{"hidden_size": 96, "head_dim": 32, "vocab_size": 8192, "rope_theta": 10000.0, "rope_fraction": 0.25, "qk_norm": false, "learning_rate": 0.00318, "dataset": "wikipedia_en"}
Each number is 128 + 32 x the weight over its row's rms, rounded and kept within 0 to 255. Layers, rows and columns count from 0. Numbers have three digits each. The size before them is the row's rms in percent of the matrix's.

# gate: layer 5 MLP gate, 256x96, rms 0.194, rows 212-255, columns 0-47
# up: layer 5 MLP up, 256x96, rms 0.176, rows 212-255, columns 0-47
# down: layer 5 MLP down (transposed), 256x96, rms 0.171, rows 212-255, columns 0-47
gate212 092:095154163155120107121128145138150109144208118114190130157125147195164156120136127147086084124116096126125115117102128129146128069120151137121127
up212 098:116160067094163169121101131152130072147103107115143128116060101104110039177117165102149138099121178100076182171137078104065169152155100118080129
down212 094:136135140094104167107086129143134116131159121143149135110116165113132105154076027133137108131103084114116111180162234200125160078074133141120118
gate213 101:110086179110136181105113145145150088078133122126180087128093148132115139138118137134184157129088122090115175143104120085055095085070094034114143
up213 100:107152130119181163158144131177094113105104135156110150068110083165184145159084117155130139112131133208116146143096110100125175162163130059128145
down213 104:140107152149141156128177164134135198081101122107080122172093089088168091135106164108099138183147117138188138152159166117124123152137190159120074
gate214 093:173112153158143113081118083120105061151103148146120138075123070206145118107148107090103126050136136134146113143135148171089122131116104065185153
up214 106:161148131164116066119104091146120083087172116102158115079101093129119119115121092139132115129132178169114089136164092156105106099091111076155136
down214 102:131124106129106135129219081115061163153113062119119116083115094161086091163114110145142138121118105139161148119116000140125133136137096146143111
gate215 098:192066122091095105099175077108100178143114117145099140112159111136151192119190129119126153078122130141190120122124128141178082192133118150180130
up215 096:091160179157117157173126140134123096148192167119095185137083134096091079152174130119137103115146099156072123109075091153098108140080094176078123
down215 099:108102136138156162090163135102186180206114112170109142133132119146112094091157123151094128162083123071078161104044154062130156153117136113090089
gate216 097:129180119100137125130131183111129143202058149123197150133104138156148111082162181207098142091111150138141165139095122116086121132133126116120154
up216 087:119113174159170110129083144174111140098098116147119162147117071107133155124141115144097172072112146152101131080143093104129081149094154082179142
down216 091:146170129128141172188086082124109124091161104157134072151156143120156157148111116066124161071139115139067133137186172164155178050160158063128115
gate217 098:148156126063155152121119146111134059120127103128101093099126135125095175116185108172141077136141128130162155137190188132092125188099102129170132
up217 099:108126094141121144175114155158097180118142152147087067148117182106097162135117162158145133117054174159125130108136124124085202132098053148152124
down217 102:158151102156119132137079130160122078163139182166124078142151141118142165148153122175187079117100176208172097111124244150078107124098103185110166
gate218 103:175142103143169150107129107114175137089136123084136095129108115148106145115088085092164100183134121155129093113093101104134156119109123207122221
up218 100:118163095118161143134107197144162154117150114120074048095119196128058160172089121127140115123131152146131155095160137048098098154141130163143175
down218 096:136121131150147122105154129108077083132104124131144110128170029141097099070110098174150089132140132153169125181124077180085128133149114091135161
gate219 098:112152144101129184114105130161108099159174132095119104095140107157183131110169158104035162103168112126102109132055129128077113181116109084091167
up219 099:115168131075141086104128130156102087122150126132141076181118116111140110133150150112155178108108148117152116123122122148082143096117119108079109
down219 102:129100149139080106116088100088126095188129123199175166119142195127100143033147147134118130095175159103160074095120112097126144159123158071141154
gate220 096:128146106093193172096124166189157107139109099103155110100160127146155151155183146123102108101075187122123099155082167100094112154114093123110123
up220 102:144103117163158184137111202113084060158141110098136138099135137115028114159126130143135102148115140138106158095176121134069220168129093093137130
down220 100:163086179085123193136161186190095139122116131065105165117160146078170174108102107128123103105139111129152079097100129089127120108118152159163063
gate221 094:174123107101139149156087165091063150108122120155083117088129111129037161093147143129187087132142156148171123096138114108160114146102107162120164
up221 100:168124118113096094117127096141155123120161134085156141177153157170126128188216129113116118099160157105143084138086137134018144152120154121149123
down221 101:117135162085111062106128103092196166088121130074160103153081079141175134158173124141095110070101130168122114097136060120098053182059119078124119
gate222 098:151113163136144116147126193101135103086103149089146173120124112106081100105095066085107184091135089164136132223150172161186175191137145049117113
up222 092:152150029131092149097123115116091130138105121080088103105148158147093098145136141138059133161143112128109139126122084132149115178119154173088080
down222 098:157153092081107179129184091105104124109152187174162122137103138194090088081133178184078115167112148128156155135072126096127160132121073101146139
gate223 105:176089144102145144119166111090185148091116157115120085091110113128140136062131070149171152186101121123149115111102167100154066161108088109144158
up223 095:150103154117157102149090091131136128158174178154085067078074146136141108118092104089160155190101126050123112107126151113150123092170142105150113
down223 100:120138144135128144105055125143188096140162140175150154133116078083138094132092206128126101145155125116099057108156178140080119161226182116087077
gate224 095:105125096115117154045059125134144131144167102121173155144152154146054160126114106164099104122075134149175168119114185078109075115145150131113133
up224 095:133172116126183093157143129066082085071145142125136077182150128092129125123190210184144154139160104153129104101068144116070093065139115129106123
down224 100:200087123151187134148174094131168097129112075139132118052155116148091126134096078118129181089123133122128140156187083113195092199133097141138120
gate225 094:157095154082166164096119115128094120050112135137172114076098095159081094118149071151101090122102119134159115075128116051148085151185132109174106
up225 094:051130165063093174107141142155195189142123107114139115103168117125144147081127155113133150153103149061122105167126117161074154155211129161097087
down225 095:140117107136166105093090125101119121100148118136145098235145139101108130147112110135138086093200140160093116092125214175130129098202118154080109
gate226 106:076117130163134117119129126097079106084168092150127085093074143069154136106151179074056131158123118178112109141151132137106157115121075131138114
up226 103:169101165091132157134183121166156124209088149162110193118166137183096169169118111175167087148174128136126151073136098141145081086140151091123094
down226 098:168130138133160140146172094123180134184129113105099116096117127173122116157137107113096159098102141054177084132121154097138131105144140117120116
gate227 096:147075130084134140088165103124118143091150129081129109113087153147075119066084143169157194111122127060185163132141144114121102103122113092146123
up227 096:068147156078074111124142120112098137099099146133181153158092148131091099171144105157073102120164152139111137094098113114086117154115094110141169
down227 096:064140166139099113125147093111110101122161165139160112095110144214077115115163160105104162116136101126116116052033106111112114129131111164134130
gate228 099:188147154140155138070118085135159124134128100088107115081125122178146099148105169134075100113084160151155123241139185131162172113085113145140133
up228 102:103137121188123123125189132100067161116129121129061149147201080139159141162141160149176151149162144143113090109150141139172100125190169098116186
down228 098:160112121098119134117099142158150118118116098086140117111124111097139119109162110170075143071103115085137105163173156116149128129111114187146119
gate229 084:132091146126205144125089111128139156127065147141131093100167100120114138135152104116110168115081181158119107154171165060141105092182133102165141
up229 083:146101126191049084166136169141084135127149086105136161111069131135131107124077207146126106124162120133132162119072127153113132176091136132115132
down229 077:083138141140124128122155158124142126141140084128151084103105160154135176150090118123184079122108125115130143156098226151105130091162124130179155
gate230 102:113136135137161160036099095116133088138125102099100132118115155134135110101149135209129147053106112135157072160127130103080154151174086061062130
up230 098:106066130104123137115062137159128160139109132141153095092190186146111113155061125153101181143146110119154106095136147122081160175161124097166055
down230 100:094119082155099097111156151149131116116128106110128099068158055152175113122108121158128144114134123125128087053076137132132094154141159089099126
gate231 092:151131129156131167105080129122124122104109108126178142080163159115126151080147178111120143100113123148165097087153134153167104128178207098114147
up231 091:161179121165171131148097151078070145141124174071068152122099147106103132154216176151123123112088118125110107130126110105139144104205159196142173
down231 097:161132089130161144116131139139134115176100103084170126143173135125185100123100108115152082106153061166171069190127122156116136124149129100126175
gate232 118:106098134046158148160086100092129153145141106075147129100127107174154147076161132104084164059136150096110149102117164071134133189117096113096113
up232 120:129135153073139119186081111089099163122113070137135048121113145081130152100171088153088104103162089115112136097118140081072163159129098133070098
down232 110:120107105136164146137110129128115124216160102168163123066140085152090176107160084133081161179116102088121061130094146115117169146153101106038159
gate233 096:154181142146119149072127180110141110126081079141080105128162153151114195071149105087130224159082117106151146138122138089115121135163164129147136
up233 108:111143149133114162060135146121163104112093094140083152121185142144149206101135108054152178148137120129144151150115140085089144135166154114125156
down233 099:140154136142123145166032101155087148141150130206085190116161125045118117137084107170116087108163132126105128156115175090117164085172117177136108
gate234 098:138131146171107199117187149128215127156117131133090118166183148128108148116082123099136113143152082116156064182121123079137087163083154143074141
up234 097:177143164185103159107087176125104175135110117164072147061127185091110102136096093060129086145137091082169170101130134074134111098136103152130123
down234 095:120082085078151115138129115107121138117121097175151103121163075138124083093145102081162102093088155156141213142106084142154208117139135095139101
gate235 102:066124102062170201170120150178164132132125131128153132159103094151144124151147141147103128146086138129095126107114116076094099136105125115107139
up235 097:106154113099185099161103131147097087184116192130096100169097126108147074178121149162131178101125165106153114154140107081113130150127180132117144
down235 098:132064163171160062146105118086098090097135130112133074115153182122126139034145120094159108148142192160142157173143101155094085142134162129155103
gate236 114:092121149129097123091136108032071068117168117124118172093173096121161164118133122127150132126126101141130128220126167160133102104109208137132177
up236 111:144088153128110075122104115095124165155130111156117156144133118184161163135170082155139139144132190167105129131084136146184137062126083101159129
down236 111:115135114101146142203116108101116217124130154134141114137119161118101065102086166154119105153109171139141063141079106137094143102129115099123101
gate237 104:169059177130143114117177059110142165114043128136193100143170129178124119110173115116105179092133139117129107128098104098116102182093141139155155
up237 105:155166075155125182134096157157115109092153073093070123159122120160177109100102147153150173123121147104081117190104129140150109108099096135102129
down237 107:141060096174116078109107121082096122132130134120137104114181115147176136097143145125097155077065108181123089089145134159148170186091152095148191
gate238 108:127144117063163177119151155131152134147153139111129137062132120159067141124127108142127142132182040106194054096133145088188134170083086077143182
up238 105:159092118137128131141062113101119112157196177117147140109124181152097064110099126162103048125138083127152097149084139082126181099095114125178148
down238 102:165170064125083100083117134133077089105150181086112096092162132131096098128121147029102142101117130136133165117110125061150147130141136205157098
gate239 095:098105073090148159120124188111128114084157132118188082143165109105119094134088138142146112124124073114214180105138143212155121165127144061136086
up239 099:116150123065099143115103169124095140089096155132145054144156133168111125071132101128126156119173077112088111114165130105085144197178120162112133
down239 101:061145090077095204139073108128108147089079142127156122159068097133146129095154109121149132154175140094115131106139090073104083070155121130134139
gate240 108:132126150095109187118054092123129090116100110141175138174156098177094137154159084157095116091117088076113146122129164134154178142126075107111136
up240 101:183157114119113152130136124126167107129113124133113119149093143150174138128167127087108078140106173086065090146133147142120124124128122153098129
down240 100:190097136166123130080137137121122116141136145161089159088094146129177151128144143067135066150134104153154156165132134066138066132108184138109123
gate241 103:115136156056132140144115121118137095130082107080192137170053134181163157113136093140120157110113068168253119130126114076145130125120107105126133
up241 098:145135089100074179188132169102195127115080164127179139134195113119111208052135094122139192139129080107165120086131107137102115131104151100145100
down241 093:147191156127136127128173156132127142088120115095165132132090154111091188085165148112133115105093075162151142107069102125149134128141090132127118
gate242 111:134133120160143195087114139113137083132103147104166149092124121183105113091116152118050106125094139136169100188080123138094129094067149153099167
up242 105:085170229148151105065169086108101115104081154175076127085186113144144151117133156130101134127122149131162156152120119114083056139119139172125141
down242 108:106148124112141142050153119141087076110120182119142139112150118116160142165150172137143108088083115169158135123112096164144173122168121129140147
gate243 093:108172132131136143089193143138143148122108094144097115063131110129129163085176118129120124139152150117109057155048136101112109087069160116146147
up243 096:173168106154135146102144113134122152170074121142103100126104056173135120132141120096177099088190112071077122153078087179098131137139148114092121
down243 096:152120157135129117108105137134114114125119163154124158121163142108110165137074185139182111121094190127206077153172102143149132152129105145058119
gate244 093:152150076168074205106134114091087124142107156136121139045112128157135117131140140045117121100128105159138086069060116090158098151141110111137152
up244 088:154008110117096076168121165095110177179102143127147160137109126143135139148111166092182199150178148106126174112144133109141071098188155094118123
down244 091:144164126141104083189094109141122107060220141119134156105142141152116097178164131155141125141127093204095121131134085108117149147134089159141114
gate245 092:121116143095132179139095115132121172104164155129182192090112150124108095099176097132057129141094122142180138131108131073105080224135104121098096
up245 094:162171115175103136075182133116105097158096079134069087109163108119154140152146112084127111153200104112095161083102144193144108073127168147158157
down245 087:175115130170163178096106194154154125121093113067170089176110063160125117113195122113116135086132122103156126132126225126127109082126132104157107
gate246 098:134133165139104141118111135158142109125138078126135137135095094184103200155145116144111151127081050142151114157150213174170129118029136065172141
up246 084:089103162133110053149129148114168126114073091103157132129119133145139079143139127144155141123138160179104113122093080135131128117174085122105143
down246 087:175125144122107140154134115109138110153134068123095094138141049133104174128103132096086157083171104151147083093123135155107078142193116110136134
gate247 103:104129151188115167057129105116182128098091165122129126086068128137166132071094149141137122130082120168140144094144172087190080163111104077117121
up247 095:074061157148124075147086117172113049195176115122126161106165062131122107094151158119139147100119124098085099159123130111194079105188126147145153
down247 105:083109118063089074078113116130095076147152148156120132119143074109100106196154149062156114145103169068059134193095140158146149102154118111118137
gate248 097:106126143123176202081052093143161146105145163117149174141128117217094143141129096135098115154061131153158093133122146156086211125134175122113103
up248 102:176079099143208117124120149162123166154126118062154101128122130067147104158106069132118125138196091076161164137157133062103126152101102114115102
down248 099:064127107147107151102133141158065166146126139115138105157055126150168146138123085136126143152082062130124164135113154159104143171181101097152143
gate249 102:181094147134108152094144134146141180128131118088148128133093140094123083117157179145115162144147138151141143185131160121139106130120121068115126
up249 107:211116198149116112107138149108163167099145102104095149137120151103105106155068137157096148093112094096112144108153151082151139155111117120159153
down249 106:178112100099117081115128163142124135139092153173117169101152155135117124134106091110080128089109102130100144112194079114133093133141163129151117
gate250 092:142173104141217161107102125142098093134059176116117049190144122145151175105105104101119169055074119118162136132129142121095094127126134084175157
up250 094:134157152185088126156134149131094183144143125163115119110176186136122158168156065159113173212149100100107120115096137106134152151154148159111117
down250 099:105127156152101120132119131137121134192111128095159142082092115139094109143159125171175196154118082101155145174104100171141116083119136166102134
gate251 093:115135149124120132081172136087089169090089135120170194166119128113124162161043151070156111120127074163168156170085135096114119079125097128133158
up251 097:172121103151124101098133110156116108102098103145078170189146042135102131167099089140119091173146120139172154145100122147062155102164123176120165
down251 093:109135085118106160153137201185160155136142066114151089131137144126163156147104109094136075158117123072099133089092122138107207089142134153118081
gate252 108:156181128165147159110160081107133140123082160144081098088116069104149157099165089087102176130105112115137147127113150127158064166097090148084158
up252 100:132104139118146182112086117109077145117058155130136049120143129174124104193125136136146132130150120155112069174117124098165057133128133119127167
down252 102:120131088122110160122050136047100134139111115151116106109129097127144076109138135122105149103142189138117183112117084169183127213090181064165142
gate253 123:131122126114158053137098126116130093117147147090119109109144081105106072061127135101116212131072136175141183128144171115155145086078156120159151
up253 114:098111080135132144073142124069092171097110119124125119151114151121128185152094102162144130151092113166135095165114057124149145146134104121122110
down253 105:142076109151099184128157094154126130121122120163126160108147105193117179101123088124198064106157133093146055049121099133122132135103061124131083
gate254 104:129130137133121216121188108116091148097105174107120145132138083097057144094129124117142154198178113086152134104134123088124172117097100090100170
up254 093:076116146128134120103167083104185167176155128144078153105176160148108122109145143140111198111117076094140133064115115108076121229150113127125080
down254 096:133123141136170151131176130097201073129121106153081145114092071150172151078114107194164158112112145181167119147158133117114125106119152167111093
gate255 100:150111131126150174124141113107138091126152144110109091146135144183127100104106179104150123160162084143147078231057149125112135182091149168156095
up255 105:138164133084110176127110142159145127139136165137131115146127200124114136128093089118097134092092120106166047104081139051118101122184139144132149
down255 109:084119101142158099114156151165113119119153092166123119161119134142148162143109124094106117165128088145106117067155110117066136181136073101166151